config.yaml
n_layer: 10
d_model: 96
n_head: 6
n_kv_head: 6
head_dim: 32
d_mlp: 256
vocab_size: 1907
activation: "squared_relu"
norm: "rmsnorm"
norm_place: "pre"
norm_eps: 1e-05
positions: "learned+rope"
rope_base: 1020.0
rope_fraction: 0.5
qk_norm: true
attn_scale: 0.238
bias: "none"
tie_embeddings: true
parallel_block: false
extras: ["local attention windows", "shifted keys", "gated attention", "value embeddings", "a smear gate", "an embedding shortcut", "learned residual scales", "capped logits"]
init: "orth"
init_std_qkv: 0.051
init_std_o: 0.0
init_std_up: 0.051
init_std_down: 0.0
optimizer: "adam_variant"
lr: 0.00301
beta1: 0.9
weight_decay: 0.076
lr_head: 0.0121
warmup_steps: 393
schedule: "wsd"
decay_fraction: 0.601
decay_shape: "cos"
final_lr_fraction: 0.0
batch_tokens: [16384, 32768, 49152]
seq_len: 512
doc_mask: true
train_tokens: 158000000
steps: 5216
dataset: "wikipedia_en"
Each number is 200 + 40 x the weight over its row's rms, rounded and kept within 0 to 999. Layers, rows and columns count from 0. The size before them is the row's rms in percent of the matrix's.

# q: layer 4 attention query, 192x96, rms 0.108, rows 37-73, columns 0-47
# k: layer 4 attention key, 192x96, rms 0.106, rows 37-73, columns 0-47
# v: layer 4 attention value, 192x96, rms 0.113, rows 32-63, columns 0-47
# o: layer 4 attention output (transposed), 192x96, rms 0.115, rows 32-63, columns 0-47
q37,088,231,246,197,156,214,192,229,263,272,151,215,164,166,278,242,196,199,252,211,245,234,182,215,135,111,180,233,126,286,175,183,204,105,160,189,236,250,175,229,168,225,157,231,251,216,251,176,205
k37,078,234,213,256,140,126,235,106,150,171,246,217,233,215,221,237,207,196,211,149,220,182,197,192,190,99,150,222,144,202,200,216,145,234,236,211,250,239,182,198,148,206,168,161,187,168,170,144,243
q38,103,183,225,224,276,133,192,211,128,167,143,190,206,180,205,97,229,230,183,240,183,253,164,226,221,310,194,221,261,145,193,208,191,188,167,162,161,164,296,182,249,222,224,206,228,220,223,214,179
k38,066,154,279,183,177,223,155,234,218,189,135,153,151,229,175,251,222,229,181,223,206,210,255,192,220,206,262,137,262,184,173,148,226,125,219,187,179,146,192,141,194,201,221,276,121,225,233,263,153
q39,120,214,147,167,138,242,199,162,214,119,258,139,222,120,271,175,191,172,168,236,157,197,223,224,239,212,187,175,185,146,214,242,212,268,245,201,287,172,306,202,203,210,249,230,252,226,121,225,213
k39,110,260,225,262,151,199,198,160,156,230,158,216,188,149,248,183,182,197,139,295,177,198,207,170,266,213,224,204,236,166,144,238,193,205,201,117,242,197,255,132,207,194,213,160,266,257,232,183,204
q40,107,211,252,257,154,154,227,122,140,273,190,138,144,199,182,259,231,250,205,223,171,224,205,214,183,274,187,215,175,152,154,159,206,167,207,168,203,171,209,199,297,204,185,189,200,208,204,177,139
k40,076,144,156,217,208,277,132,259,220,244,234,144,150,193,266,136,215,310,202,178,231,267,171,235,124,286,152,171,252,278,187,213,235,164,144,215,159,182,203,207,210,202,167,223,242,197,260,270,211
q41,111,254,126,186,185,292,180,213,255,125,162,175,193,147,159,165,173,115,180,166,198,131,200,215,211,154,199,211,303,129,203,236,199,230,237,142,236,169,251,187,167,207,256,168,249,190,140,141,235
k41,115,255,243,258,156,177,166,178,227,195,204,183,222,219,198,200,213,108,144,234,152,89,216,147,230,126,222,234,140,198,205,236,198,183,281,227,213,201,219,145,145,212,240,131,252,198,196,144,242
q42,123,181,178,137,160,219,132,254,161,227,236,206,264,123,270,208,196,167,238,175,158,174,145,185,242,64,168,168,232,220,218,169,215,276,187,184,218,166,157,232,197,194,136,135,159,183,165,198,242
k42,080,263,309,218,176,92,245,134,158,236,198,269,275,223,149,260,222,163,235,191,223,138,216,163,207,159,150,219,171,177,193,227,174,222,226,195,200,233,211,200,218,233,209,185,212,219,220,170,222
q43,105,197,191,248,200,162,240,128,224,262,215,278,211,282,174,202,192,252,215,229,192,217,185,183,171,162,187,239,186,217,146,184,248,172,196,135,193,190,228,240,212,225,156,223,186,221,232,250,168
k43,130,148,155,207,152,283,140,197,214,266,217,208,179,178,273,139,219,286,230,149,210,290,173,227,187,231,174,198,173,204,220,185,198,212,147,208,186,219,191,238,278,218,173,224,143,213,202,259,130
q44,106,166,251,201,169,191,185,150,133,137,256,92,215,246,171,214,210,229,192,172,133,256,211,186,217,158,234,165,131,230,217,93,163,242,179,151,228,185,187,202,202,210,189,196,229,214,157,128,158
k44,107,185,209,199,180,219,195,286,174,207,234,156,147,189,268,149,177,256,213,116,185,251,172,190,151,209,140,119,170,270,271,175,212,167,174,206,217,219,205,232,162,157,193,163,167,208,207,181,130
q45,096,229,172,183,216,194,113,170,196,234,141,197,175,252,183,162,282,192,145,216,184,152,218,192,152,264,160,175,230,201,102,204,196,246,226,179,165,237,175,174,224,211,204,186,144,183,249,218,243
k45,113,196,168,155,236,245,187,205,171,202,145,167,202,215,222,172,166,160,189,236,230,122,252,210,185,168,233,134,169,222,206,149,224,234,198,175,190,232,191,191,216,160,188,152,209,194,199,219,215
q46,100,299,193,205,168,197,214,249,241,236,230,216,175,241,200,243,160,206,246,195,267,201,165,187,233,138,147,148,206,157,176,188,178,152,198,260,183,195,235,200,184,224,170,165,176,146,197,159,256
k46,108,185,159,189,179,203,169,246,323,125,245,190,199,221,209,215,232,182,224,182,212,229,179,207,163,155,244,205,191,204,160,157,100,223,195,177,191,184,193,164,150,200,156,197,138,222,219,198,226
q47,104,152,242,233,222,161,182,182,139,266,151,246,162,123,236,239,125,207,200,191,190,156,130,187,228,154,225,265,150,189,180,189,184,190,153,117,143,220,160,237,216,205,246,160,259,258,212,162,156
k47,096,249,326,223,192,153,214,170,180,295,178,215,244,187,217,205,151,158,188,253,250,162,159,203,229,158,167,172,206,204,246,241,160,210,218,194,189,194,198,224,242,229,252,165,227,230,254,178,172
q48,112,104,181,190,255,183,200,179,230,240,150,169,153,185,169,184,230,190,196,174,257,212,191,213,124,278,217,287,234,195,198,229,219,162,182,109,101,224,157,215,215,182,209,226,157,186,157,186,107
k48,115,138,228,178,215,295,185,190,180,217,172,137,170,220,232,225,222,233,152,177,211,171,241,210,224,264,151,231,227,247,155,295,162,160,244,175,202,193,136,183,184,191,201,256,124,127,148,179,267
q49,111,259,109,187,152,246,183,221,224,185,210,255,261,189,221,183,191,175,179,198,115,249,199,252,152,191,227,186,206,233,231,185,265,226,222,205,232,167,266,185,233,217,196,180,219,188,195,134,149
k49,087,169,119,212,180,170,279,147,153,234,154,256,254,168,233,174,188,217,217,209,200,239,216,243,203,226,217,165,190,231,253,208,269,195,228,219,181,246,234,235,213,255,144,170,244,198,240,112,157
q50,082,159,190,153,204,162,189,260,117,161,198,128,101,218,222,213,173,205,224,229,172,197,194,234,159,246,261,169,175,185,235,288,205,164,180,245,220,159,165,208,279,182,209,237,231,217,178,124,169
k50,119,190,238,143,222,119,241,219,196,221,164,200,176,251,185,294,196,259,236,220,173,213,171,235,128,234,208,214,232,198,195,242,211,172,191,166,202,213,194,236,228,209,208,212,206,177,237,181,237
q51,098,193,202,156,280,164,230,237,212,217,212,231,197,212,145,175,180,220,157,252,221,190,219,279,199,209,181,170,247,183,216,163,224,171,201,228,188,182,271,229,129,223,122,146,200,226,191,137,143
k51,100,200,194,153,192,182,225,205,217,224,229,205,166,220,212,232,200,259,213,209,285,211,260,228,165,165,229,171,237,227,257,251,169,177,210,150,213,218,242,208,174,153,194,202,169,166,185,159,151
q52,099,203,234,193,183,173,262,123,228,285,175,162,161,272,135,140,237,176,197,216,196,134,231,174,150,155,220,172,192,153,158,168,226,160,237,120,241,218,215,253,159,218,147,203,185,185,152,245,253
k52,106,274,253,233,114,208,158,163,270,192,207,233,134,242,190,197,172,256,167,168,158,167,260,195,122,178,206,270,133,135,140,122,214,187,222,167,218,169,221,204,177,221,178,160,177,209,166,179,180
q53,093,221,187,231,248,243,181,213,143,156,172,265,158,124,280,215,176,189,276,203,202,175,162,211,161,202,224,227,181,164,147,256,142,184,189,160,166,187,220,200,200,191,204,240,208,276,116,140,199
k53,125,164,204,245,145,241,197,184,229,224,297,246,166,197,267,241,206,260,206,190,197,220,192,227,213,209,133,228,178,228,129,267,149,200,152,198,184,257,196,229,268,222,184,223,203,242,186,164,207
q54,096,207,161,225,243,186,216,140,283,98,210,283,241,153,232,230,168,197,137,219,226,223,210,242,213,255,203,275,218,215,196,210,213,217,231,169,199,177,210,214,201,237,244,209,273,205,157,127,201
k54,098,167,156,253,250,225,278,167,185,191,190,199,207,165,216,187,208,195,200,269,276,195,252,241,256,200,173,168,252,219,224,164,259,176,261,194,203,175,180,226,180,174,202,207,315,150,193,147,191
q55,107,207,200,166,142,142,316,139,247,230,191,189,273,273,194,236,216,180,154,166,158,219,275,235,217,193,234,167,187,173,241,175,142,219,286,136,286,233,181,161,237,164,134,259,225,181,215,208,265
k55,095,226,239,249,180,117,220,165,205,192,165,280,247,232,126,204,193,230,194,192,187,223,282,204,208,235,184,188,147,202,247,181,207,178,240,151,202,198,205,207,206,223,228,206,276,218,219,158,151
q56,101,211,141,206,140,269,189,175,208,180,217,187,278,234,201,261,237,167,202,107,141,279,247,214,173,222,174,199,265,195,154,211,150,231,277,162,230,217,187,167,232,191,132,250,184,198,185,227,264
k56,106,151,129,254,205,252,202,205,169,208,233,174,243,223,126,176,195,197,228,144,148,219,236,198,267,232,163,141,129,238,177,189,246,173,245,304,157,213,188,172,203,179,153,240,231,184,227,178,231
q57,098,175,236,177,185,147,210,170,210,235,277,217,232,174,142,239,261,199,248,146,211,233,231,241,187,224,233,128,157,238,199,124,142,152,194,261,204,222,165,225,222,260,168,254,175,165,176,161,157
k57,096,187,145,109,163,197,129,265,209,240,194,233,239,164,227,179,175,179,179,122,204,181,209,270,195,218,231,197,242,224,218,101,175,235,224,150,236,221,193,151,242,179,113,195,209,154,194,168,244
q58,101,235,241,179,143,209,157,276,199,152,199,53,185,218,162,290,170,210,182,223,234,157,181,152,170,178,189,121,309,161,147,197,214,195,184,224,166,192,177,177,201,233,199,195,222,235,163,193,236
k58,097,96,244,160,191,184,244,184,264,190,232,98,215,254,204,234,176,173,239,244,234,168,180,146,217,179,243,219,307,215,172,134,141,235,198,221,130,235,153,238,116,229,187,130,195,212,216,236,219
q59,130,206,220,176,199,278,139,290,118,162,175,89,175,91,206,172,185,179,161,221,190,175,181,159,225,176,233,156,276,180,189,167,186,241,155,197,226,154,200,169,189,161,167,188,194,227,159,170,185
k59,086,243,298,229,181,116,282,193,156,243,245,270,191,234,165,256,187,215,247,190,217,145,181,135,228,177,189,153,193,198,181,223,143,201,177,230,208,239,200,211,232,229,212,169,233,214,228,182,166
q60,091,178,194,220,168,217,251,69,176,189,211,263,182,240,188,189,153,192,226,179,251,220,211,231,216,239,195,226,99,211,144,161,210,156,252,216,231,179,199,237,169,209,211,177,264,163,129,202,184
k60,091,232,141,175,177,262,174,206,177,169,124,131,170,179,225,185,201,213,198,153,185,247,210,234,125,251,170,251,161,139,149,159,182,178,234,229,206,111,204,243,156,165,210,192,172,208,151,186,179
q61,096,200,190,236,240,317,193,230,239,170,156,244,202,168,252,111,296,183,159,230,142,161,225,199,224,259,202,241,216,212,179,249,181,209,216,188,238,170,234,199,175,167,286,239,242,175,204,250,196
k61,105,213,171,311,207,239,290,117,212,193,263,197,151,212,194,189,253,234,205,282,255,177,213,180,183,243,223,231,191,236,153,178,177,186,173,254,192,168,184,213,176,215,224,214,242,205,214,240,126
q62,090,190,160,172,224,182,189,233,219,194,223,213,218,208,121,202,246,134,195,171,147,192,164,236,170,138,169,248,111,229,192,165,171,199,199,170,189,214,172,212,243,252,146,128,256,232,250,161,247
k62,149,281,217,198,190,129,218,171,220,249,178,240,252,196,210,187,192,148,194,246,171,145,185,238,176,138,195,199,69,214,220,149,255,214,250,202,163,212,185,155,258,210,125,159,234,232,268,184,180
q63,093,159,225,180,128,128,178,114,231,222,307,166,170,182,184,172,140,219,256,163,187,233,163,217,177,184,271,209,116,273,216,140,221,206,213,191,198,215,173,227,273,188,179,178,189,173,258,237,116
k63,099,185,132,180,156,238,123,202,150,164,185,137,165,141,239,155,175,170,169,124,149,201,137,228,191,257,190,211,267,241,237,196,218,212,245,188,233,183,203,208,175,146,147,238,162,173,215,218,243
v32,087,146,122,159,168,212,236,172,178,242,240,126,198,189,306,212,145,198,245,293,221,224,153,226,199,175,193,201,198,222,198,241,160,173,220,99,243,202,208,298,234,223,232,119,204,190,190,182,158
o32,089,178,278,207,197,247,191,240,201,192,237,227,188,218,125,210,223,168,201,120,161,214,253,191,182,198,138,225,231,168,218,158,195,214,202,279,230,265,164,150,218,139,184,227,223,125,227,286,278
v33,090,234,246,247,128,214,167,187,216,168,217,147,201,205,169,191,203,200,143,120,200,196,222,253,153,162,255,304,104,168,213,199,137,244,182,277,158,167,219,124,169,134,127,241,189,220,129,186,223
o33,106,229,123,177,267,167,140,201,211,119,172,198,195,202,165,191,241,214,236,283,202,231,207,162,197,244,209,144,240,229,166,190,219,250,131,141,168,158,180,188,143,222,231,274,130,274,273,219,143
v34,086,208,194,152,191,219,211,184,178,66,245,216,282,218,147,227,189,203,225,228,197,177,209,194,178,208,162,223,195,231,149,241,144,212,198,216,218,209,221,250,159,252,193,174,155,223,158,152,223
o34,091,223,199,203,179,135,200,172,256,205,172,246,237,181,208,202,222,160,207,176,183,205,175,194,214,149,212,269,228,147,276,212,220,203,140,186,188,172,246,149,241,140,175,246,145,225,257,269,178
v35,089,174,177,169,237,228,199,194,183,212,250,220,291,165,168,206,249,194,207,140,256,220,183,222,231,170,171,197,237,232,134,248,198,235,173,149,161,240,225,273,137,188,234,142,118,156,161,184,233
o35,096,180,211,275,147,135,228,139,249,193,183,191,155,257,234,228,194,240,193,266,128,191,212,133,163,177,198,251,188,189,221,190,174,187,150,179,243,222,216,154,228,167,225,288,235,202,257,251,187
v36,091,252,176,199,193,185,222,176,112,202,237,211,245,231,202,233,185,205,178,181,213,210,236,155,245,163,93,185,225,252,169,175,100,242,174,226,189,220,147,206,175,137,181,184,212,217,213,190,219
o36,095,214,177,220,141,93,199,179,296,238,128,175,209,211,157,245,203,206,234,201,151,261,220,204,165,241,262,230,174,183,235,255,285,188,190,200,194,137,224,206,179,276,204,215,220,225,242,209,176
v37,083,176,175,148,273,160,181,251,187,156,238,246,241,230,172,226,263,192,208,189,184,186,216,187,150,217,121,170,175,229,205,187,163,197,169,231,189,237,187,208,204,197,178,149,159,227,141,157,192
o37,086,220,180,254,99,156,243,181,240,191,166,251,257,175,195,185,195,168,246,159,135,198,164,185,213,181,217,322,231,144,180,217,236,180,188,159,248,167,237,242,274,220,174,245,197,237,232,255,158
v38,081,228,193,200,242,181,95,239,208,291,119,190,159,242,259,192,274,172,181,201,173,172,218,258,207,255,256,194,168,229,269,178,296,246,219,201,186,202,154,81,200,199,175,191,165,203,203,264,125
o38,095,187,199,218,186,235,221,213,152,203,263,136,164,151,172,253,148,257,162,197,239,244,215,160,182,218,182,198,176,178,111,180,157,206,195,229,222,175,163,286,214,197,226,224,213,276,146,144,258
v39,104,258,192,174,185,230,149,197,268,240,183,203,199,165,241,180,240,204,183,198,239,266,191,226,171,242,190,232,245,232,150,228,159,220,221,196,196,164,236,284,166,120,251,246,110,164,241,211,163
o39,103,187,200,257,258,185,190,276,116,221,205,159,126,215,187,212,204,236,232,240,191,181,254,182,173,197,234,192,186,181,211,182,220,257,171,205,245,176,175,162,136,284,202,189,225,182,177,217,255
v40,106,216,254,200,180,197,283,196,142,233,120,158,228,203,211,229,279,216,173,174,197,191,171,272,216,168,214,299,165,176,180,160,214,206,186,170,256,205,250,174,171,178,205,215,241,180,199,192,195
o40,111,209,239,216,200,247,153,196,252,150,257,146,244,218,212,195,167,193,269,247,212,224,250,131,211,214,176,103,193,194,221,251,160,206,193,255,160,190,103,139,201,213,267,206,198,163,212,185,240
v41,100,237,157,207,157,230,121,178,213,181,184,223,184,194,182,188,169,196,234,138,132,205,221,224,177,184,143,210,305,198,179,265,225,186,209,154,237,164,242,204,212,234,199,260,237,242,294,265,187
o41,104,220,164,162,219,120,237,259,207,164,191,204,214,194,184,247,262,187,145,204,198,233,180,187,145,184,215,235,195,172,222,217,161,220,199,184,128,224,202,219,186,156,62,155,121,229,105,127,209
v42,079,236,175,204,263,149,201,225,235,127,144,242,177,282,203,196,278,168,210,233,172,139,282,248,243,235,248,188,121,212,247,158,174,213,227,204,237,204,164,222,237,220,113,179,143,179,189,118,196
o42,087,123,221,191,149,233,140,207,151,228,182,236,278,86,152,207,112,199,166,167,219,236,161,195,216,162,212,220,270,143,139,177,240,168,220,219,189,150,194,182,175,178,201,249,265,198,187,233,162
v43,078,170,179,170,200,229,213,154,188,269,276,219,189,186,227,242,149,211,235,237,203,223,160,224,193,195,133,171,202,246,188,212,148,169,172,148,218,291,220,250,191,175,277,164,184,197,171,178,155
o43,084,212,227,257,142,172,272,190,299,206,222,225,214,229,169,157,253,177,225,126,186,216,221,140,204,198,194,197,146,138,172,164,200,223,182,209,203,208,193,197,233,212,155,192,223,192,245,304,308
v44,082,125,208,221,169,230,243,227,173,143,275,222,242,146,187,185,211,232,217,191,158,231,175,239,172,187,157,142,186,141,171,140,215,222,155,209,161,229,234,256,257,180,124,252,167,242,160,222,204
o44,105,234,50,182,192,162,160,202,194,226,155,208,207,196,207,144,221,142,174,161,198,157,209,184,197,249,207,233,219,193,199,223,205,130,265,179,202,242,170,213,210,206,188,233,188,210,197,260,128
v45,102,220,178,222,173,215,224,240,228,196,218,257,200,159,168,185,179,210,188,167,188,178,220,191,155,109,299,209,139,209,243,297,177,184,174,198,190,190,199,214,221,254,216,263,268,179,252,188,236
o45,105,203,221,178,220,217,154,174,220,208,225,160,192,238,252,181,223,199,174,253,207,203,183,230,252,285,101,224,188,195,132,178,214,248,182,220,168,183,199,159,168,138,199,150,111,233,101,184,193
v46,084,185,177,253,100,216,175,244,189,288,194,95,183,197,299,164,126,226,141,255,190,234,192,216,240,174,239,169,170,144,205,191,115,236,218,177,222,153,210,153,229,220,193,204,207,227,209,233,183
o46,089,209,180,157,276,225,179,231,143,186,269,176,140,195,136,226,212,167,181,195,217,174,228,211,185,255,171,181,221,249,202,199,267,180,223,255,168,203,134,215,137,167,260,164,238,202,180,206,220
v47,089,209,228,212,210,195,291,146,117,98,149,194,223,263,154,273,163,190,209,302,169,184,211,190,224,238,172,201,202,134,173,166,262,220,212,220,120,177,191,206,211,153,200,221,215,265,117,170,201
o47,086,209,203,161,178,178,163,157,252,269,173,189,270,123,180,185,230,166,259,147,205,234,153,197,184,191,234,157,191,228,236,175,160,153,194,212,200,183,194,175,198,189,174,186,213,173,324,182,144
v48,096,156,261,195,184,169,138,215,268,135,164,135,219,245,224,200,221,180,167,236,202,160,191,277,202,231,208,181,159,250,204,163,176,216,219,181,188,293,208,64,174,193,213,156,148,221,172,182,172
o48,104,232,221,202,209,217,217,178,126,187,267,277,184,165,164,175,160,223,178,186,234,205,160,121,245,186,268,149,198,154,172,169,198,176,152,212,209,116,192,250,193,202,198,270,221,213,266,178,251
v49,090,251,216,179,223,213,231,165,210,214,182,205,191,175,199,217,192,174,210,228,268,224,172,77,238,192,235,219,264,216,188,208,175,188,181,228,154,196,169,204,181,191,245,185,190,164,277,242,204
o49,098,186,284,226,209,186,236,181,207,234,164,168,166,273,256,190,189,268,257,202,186,160,211,278,181,203,181,183,168,251,259,225,213,213,197,176,216,173,243,196,193,256,246,147,231,178,156,129,223
v50,094,265,149,215,238,201,154,250,221,134,153,178,205,248,202,185,193,196,139,234,219,154,227,164,256,205,315,190,134,181,198,271,177,251,197,185,153,177,125,125,171,224,231,173,161,189,216,165,221
o50,099,170,260,209,179,179,212,111,202,250,233,191,189,172,177,259,165,236,190,233,193,218,121,215,216,207,137,234,214,244,167,149,218,188,131,250,181,135,244,208,144,169,241,231,224,251,209,168,174
v51,094,237,229,210,175,224,198,184,190,180,124,155,188,201,266,234,245,227,150,257,157,216,169,219,182,243,228,263,150,138,164,197,233,220,220,217,245,187,254,180,215,150,253,251,248,204,185,187,191
o51,092,238,197,217,196,188,189,208,219,209,268,175,205,207,141,197,222,140,276,183,244,229,185,187,220,187,164,148,200,213,192,205,155,213,163,219,125,176,118,154,120,242,196,149,169,209,236,183,191
v52,092,211,196,244,202,192,172,224,200,132,163,267,155,236,186,239,226,202,169,250,157,141,199,218,243,249,229,200,202,211,169,210,232,179,210,157,173,244,166,73,195,188,188,214,181,264,191,163,216
o52,093,190,175,147,177,210,197,121,177,210,218,199,218,173,152,203,180,176,193,178,245,240,165,143,232,168,219,177,174,197,205,190,168,128,190,275,168,129,232,295,133,202,195,160,217,206,220,180,191
v53,098,217,239,219,210,219,182,169,234,218,217,134,157,217,251,206,188,185,218,221,204,218,168,218,290,183,83,168,157,183,167,137,259,230,182,180,212,187,198,232,196,170,183,166,228,221,186,209,199
o53,096,161,191,208,194,189,220,225,163,190,191,200,183,170,148,162,186,246,189,148,207,202,204,215,150,216,269,125,205,243,260,215,151,203,234,188,225,254,166,146,188,253,202,254,234,174,206,194,198
v54,078,215,171,146,248,223,176,137,178,230,221,202,151,217,209,269,247,203,279,230,199,193,176,204,166,172,177,191,267,193,178,206,258,193,208,173,112,235,258,209,186,188,227,173,171,199,175,165,209
o54,098,186,245,259,175,168,262,212,239,192,176,146,248,149,197,180,238,192,270,188,179,235,185,138,148,230,177,213,149,197,175,195,115,234,130,180,266,223,179,240,229,163,162,229,202,185,242,221,175
v55,084,207,200,189,196,199,119,268,241,197,176,143,211,229,215,117,220,182,127,198,210,198,234,246,167,236,220,192,188,209,236,163,198,216,236,253,215,138,226,132,193,240,89,237,116,231,167,235,142
o55,100,184,130,209,262,237,173,279,94,147,208,227,160,129,190,202,163,203,157,205,181,168,203,220,208,198,220,225,253,180,184,226,245,200,184,162,211,189,181,240,228,156,205,217,212,253,175,196,198
v56,095,174,174,181,250,186,209,246,244,150,141,234,196,178,125,214,260,195,243,195,184,228,226,257,122,168,206,192,231,210,235,188,237,187,223,205,108,138,233,244,196,190,155,268,165,265,134,199,197
o56,099,201,189,226,219,154,202,223,142,200,209,173,254,153,233,187,224,179,238,196,142,166,134,162,164,268,213,284,225,159,160,181,177,174,184,161,228,241,170,226,238,141,144,192,180,173,241,213,140
v57,097,90,191,212,176,205,284,178,191,184,234,204,241,134,191,182,218,202,254,196,199,213,147,209,197,140,269,177,264,168,205,239,201,143,189,152,152,237,223,220,244,232,164,207,178,205,223,194,245
o57,108,218,213,145,203,211,193,181,206,196,172,238,206,232,242,176,199,200,196,221,196,165,229,182,179,226,180,239,220,235,213,202,181,157,237,216,195,200,183,227,213,145,213,182,208,98,212,219,134
v58,091,212,209,154,252,188,204,214,227,203,177,185,203,223,195,228,293,173,180,188,234,197,204,193,190,227,215,307,197,200,186,183,185,228,211,222,229,137,167,146,169,194,221,222,234,233,202,197,193
o58,090,200,230,245,217,186,164,234,164,160,199,179,158,216,198,233,155,248,274,198,196,188,187,202,178,186,216,183,170,174,220,191,210,235,163,212,178,212,263,238,195,202,213,215,152,175,198,177,235
v59,089,242,140,157,289,161,108,228,260,247,239,222,167,229,225,188,136,189,212,194,210,206,213,185,187,215,156,107,164,236,219,234,189,197,179,212,205,192,165,268,223,203,213,132,128,205,192,139,188
o59,091,154,231,270,134,170,290,185,219,225,211,235,219,147,185,209,229,217,221,205,164,201,144,211,211,211,182,282,202,182,148,183,215,239,181,165,247,205,210,194,239,226,149,258,231,249,170,255,190
v60,085,129,179,204,146,257,234,223,273,243,254,267,203,129,224,228,180,212,228,211,223,238,133,196,185,183,172,126,262,286,204,175,217,200,158,193,140,274,242,183,231,196,249,237,151,199,187,223,181
o60,091,261,156,203,216,172,225,192,141,218,181,173,148,239,223,119,190,227,195,126,218,148,255,165,221,233,216,217,175,165,185,207,197,166,225,187,246,217,196,278,164,239,188,158,186,189,219,238,250
v61,093,198,204,176,234,222,163,160,217,208,181,172,175,224,212,203,266,165,264,224,227,154,189,193,209,172,245,208,242,206,185,220,287,199,223,213,104,197,189,144,172,215,179,138,145,162,206,210,220
o61,103,159,264,214,223,244,219,183,173,183,187,168,190,158,218,202,155,269,172,210,214,217,215,188,154,218,186,180,175,248,228,179,132,243,144,175,276,214,216,240,233,147,216,268,212,219,206,156,183
v62,092,240,180,199,179,294,226,182,231,151,213,242,148,171,187,226,235,191,193,159,200,233,235,219,250,230,246,192,294,187,174,241,126,212,223,173,189,181,205,191,155,230,200,240,182,267,211,167,249
o62,095,148,162,173,292,163,144,243,156,161,151,124,196,211,180,152,199,197,192,248,251,141,208,154,147,148,195,195,200,213,249,212,231,200,208,236,151,189,258,202,151,117,158,211,170,169,205,223,203
v63,086,178,224,192,262,157,218,142,215,174,226,238,163,198,138,269,132,178,167,94,206,194,232,222,189,193,211,170,193,197,258,213,165,144,202,225,116,296,211,107,168,160,204,185,213,234,204,120,212
o63,090,204,232,206,177,190,234,191,265,170,156,223,269,207,220,100,256,237,283,283,221,204,142,149,207,204,209,178,173,207,123,208,191,207,180,190,217,120,251,220,263,247,154,232,209,174,225,187,179
q64,124,179,127,168,239,149,248,219,178,177,213,225,208,219,205,293,239,203,139,207,208,277,288,230,248,255,207,213,147,242,144,163,155,113,247,235,219,189,192,187,257,179,205,174,192,145,280,230,143
k64,109,274,193,191,168,220,181,120,218,211,147,208,229,111,242,173,134,151,194,244,124,175,207,215,281,178,240,208,184,126,229,238,299,222,236,237,228,204,188,250,221,226,212,241,183,169,209,179,222
q65,110,198,218,174,258,111,259,250,191,215,191,183,226,192,240,235,227,252,252,149,242,195,177,167,245,197,192,172,219,186,184,191,207,205,221,188,196,211,204,134,177,226,255,175,246,229,172,223,229
k65,090,200,120,196,158,170,224,108,216,164,245,207,195,228,177,259,211,151,200,208,181,252,318,213,224,194,217,214,178,198,165,161,207,210,257,210,198,173,236,282,271,124,156,243,218,100,258,258,248
q66,125,219,159,231,221,185,281,201,199,149,213,220,226,203,209,252,264,197,101,231,166,290,249,221,185,253,232,227,184,232,165,224,183,124,223,194,232,174,215,179,221,139,148,217,172,152,267,215,163
k66,120,256,165,159,196,176,193,135,232,176,170,215,262,113,280,216,164,131,218,209,179,142,245,239,231,164,201,246,126,152,236,207,253,253,241,227,219,215,187,287,252,201,221,222,208,162,189,186,268
q67,120,172,244,179,257,151,212,297,177,191,181,166,193,181,226,192,251,255,245,123,286,239,193,152,234,262,209,146,267,211,135,198,168,140,150,189,185,240,176,198,198,235,264,239,182,214,181,201,188
k67,076,163,231,212,223,238,190,122,238,208,261,176,169,311,191,250,235,280,161,210,266,240,208,241,191,239,140,203,151,246,173,182,232,209,197,211,165,174,178,219,224,207,190,141,144,180,179,268,180
q68,134,219,155,184,128,235,165,158,221,208,196,161,230,204,198,179,185,98,168,250,195,146,191,205,213,129,199,204,177,195,228,152,225,321,274,185,241,179,232,169,133,202,204,133,198,182,181,246,256
k68,115,221,155,161,208,178,202,193,194,153,201,197,174,54,222,169,170,97,246,202,163,194,216,146,194,131,233,191,182,193,213,212,185,217,209,172,207,237,178,225,168,189,232,242,239,152,211,180,259
q69,138,191,175,214,173,220,244,145,253,218,258,240,232,189,196,255,179,185,142,249,170,227,212,216,126,169,202,261,155,215,260,184,181,158,224,210,189,179,220,195,204,122,118,189,200,132,216,170,196
k69,095,235,150,165,170,170,227,177,233,176,234,251,287,152,201,272,187,116,252,193,205,122,166,231,171,126,129,244,157,126,220,167,196,218,235,210,216,233,190,258,257,183,245,171,215,220,134,156,266
q70,116,232,194,147,137,171,171,173,239,210,185,128,183,191,160,165,191,104,186,247,198,146,237,203,237,165,219,176,208,145,213,163,251,311,267,171,239,157,233,199,143,205,170,177,171,183,187,205,271
k70,122,217,190,127,216,143,197,167,186,193,176,159,164,98,202,196,150,98,252,225,164,180,220,211,198,139,232,205,218,138,214,208,185,205,226,159,184,210,151,257,142,202,239,195,215,182,177,152,235
q71,124,186,129,187,138,241,210,150,276,228,248,205,223,195,172,225,183,125,156,251,163,192,229,246,191,109,215,234,145,208,260,148,202,236,258,186,212,203,227,163,159,151,152,163,217,101,192,177,226
k71,101,210,160,195,180,205,201,217,225,167,259,286,266,117,233,236,213,140,253,175,148,139,155,211,188,144,121,209,128,210,186,202,171,213,196,247,222,262,183,253,247,177,233,213,242,219,160,177,250
q72,101,188,192,165,131,159,218,188,269,239,197,139,171,212,181,221,209,128,207,236,185,139,205,206,205,230,229,179,148,124,174,168,247,270,280,151,257,156,188,198,183,189,201,165,120,202,184,212,240
k72,110,223,207,144,203,159,199,167,205,224,174,126,188,139,203,213,145,104,252,226,188,148,228,227,220,168,206,184,199,104,193,218,228,245,253,160,184,202,151,259,183,209,260,159,184,186,168,169,211
q73,126,180,142,137,151,215,220,174,256,198,211,180,190,206,199,230,163,94,206,223,186,190,255,244,195,147,231,199,184,185,243,129,197,262,274,177,205,156,248,164,165,176,135,168,202,109,196,166,244
k73,096,226,197,166,218,186,183,202,183,153,191,219,261,117,189,222,175,121,249,236,127,112,176,191,207,122,149,225,242,172,212,195,154,203,241,259,227,233,185,228,202,154,212,223,218,201,153,113,254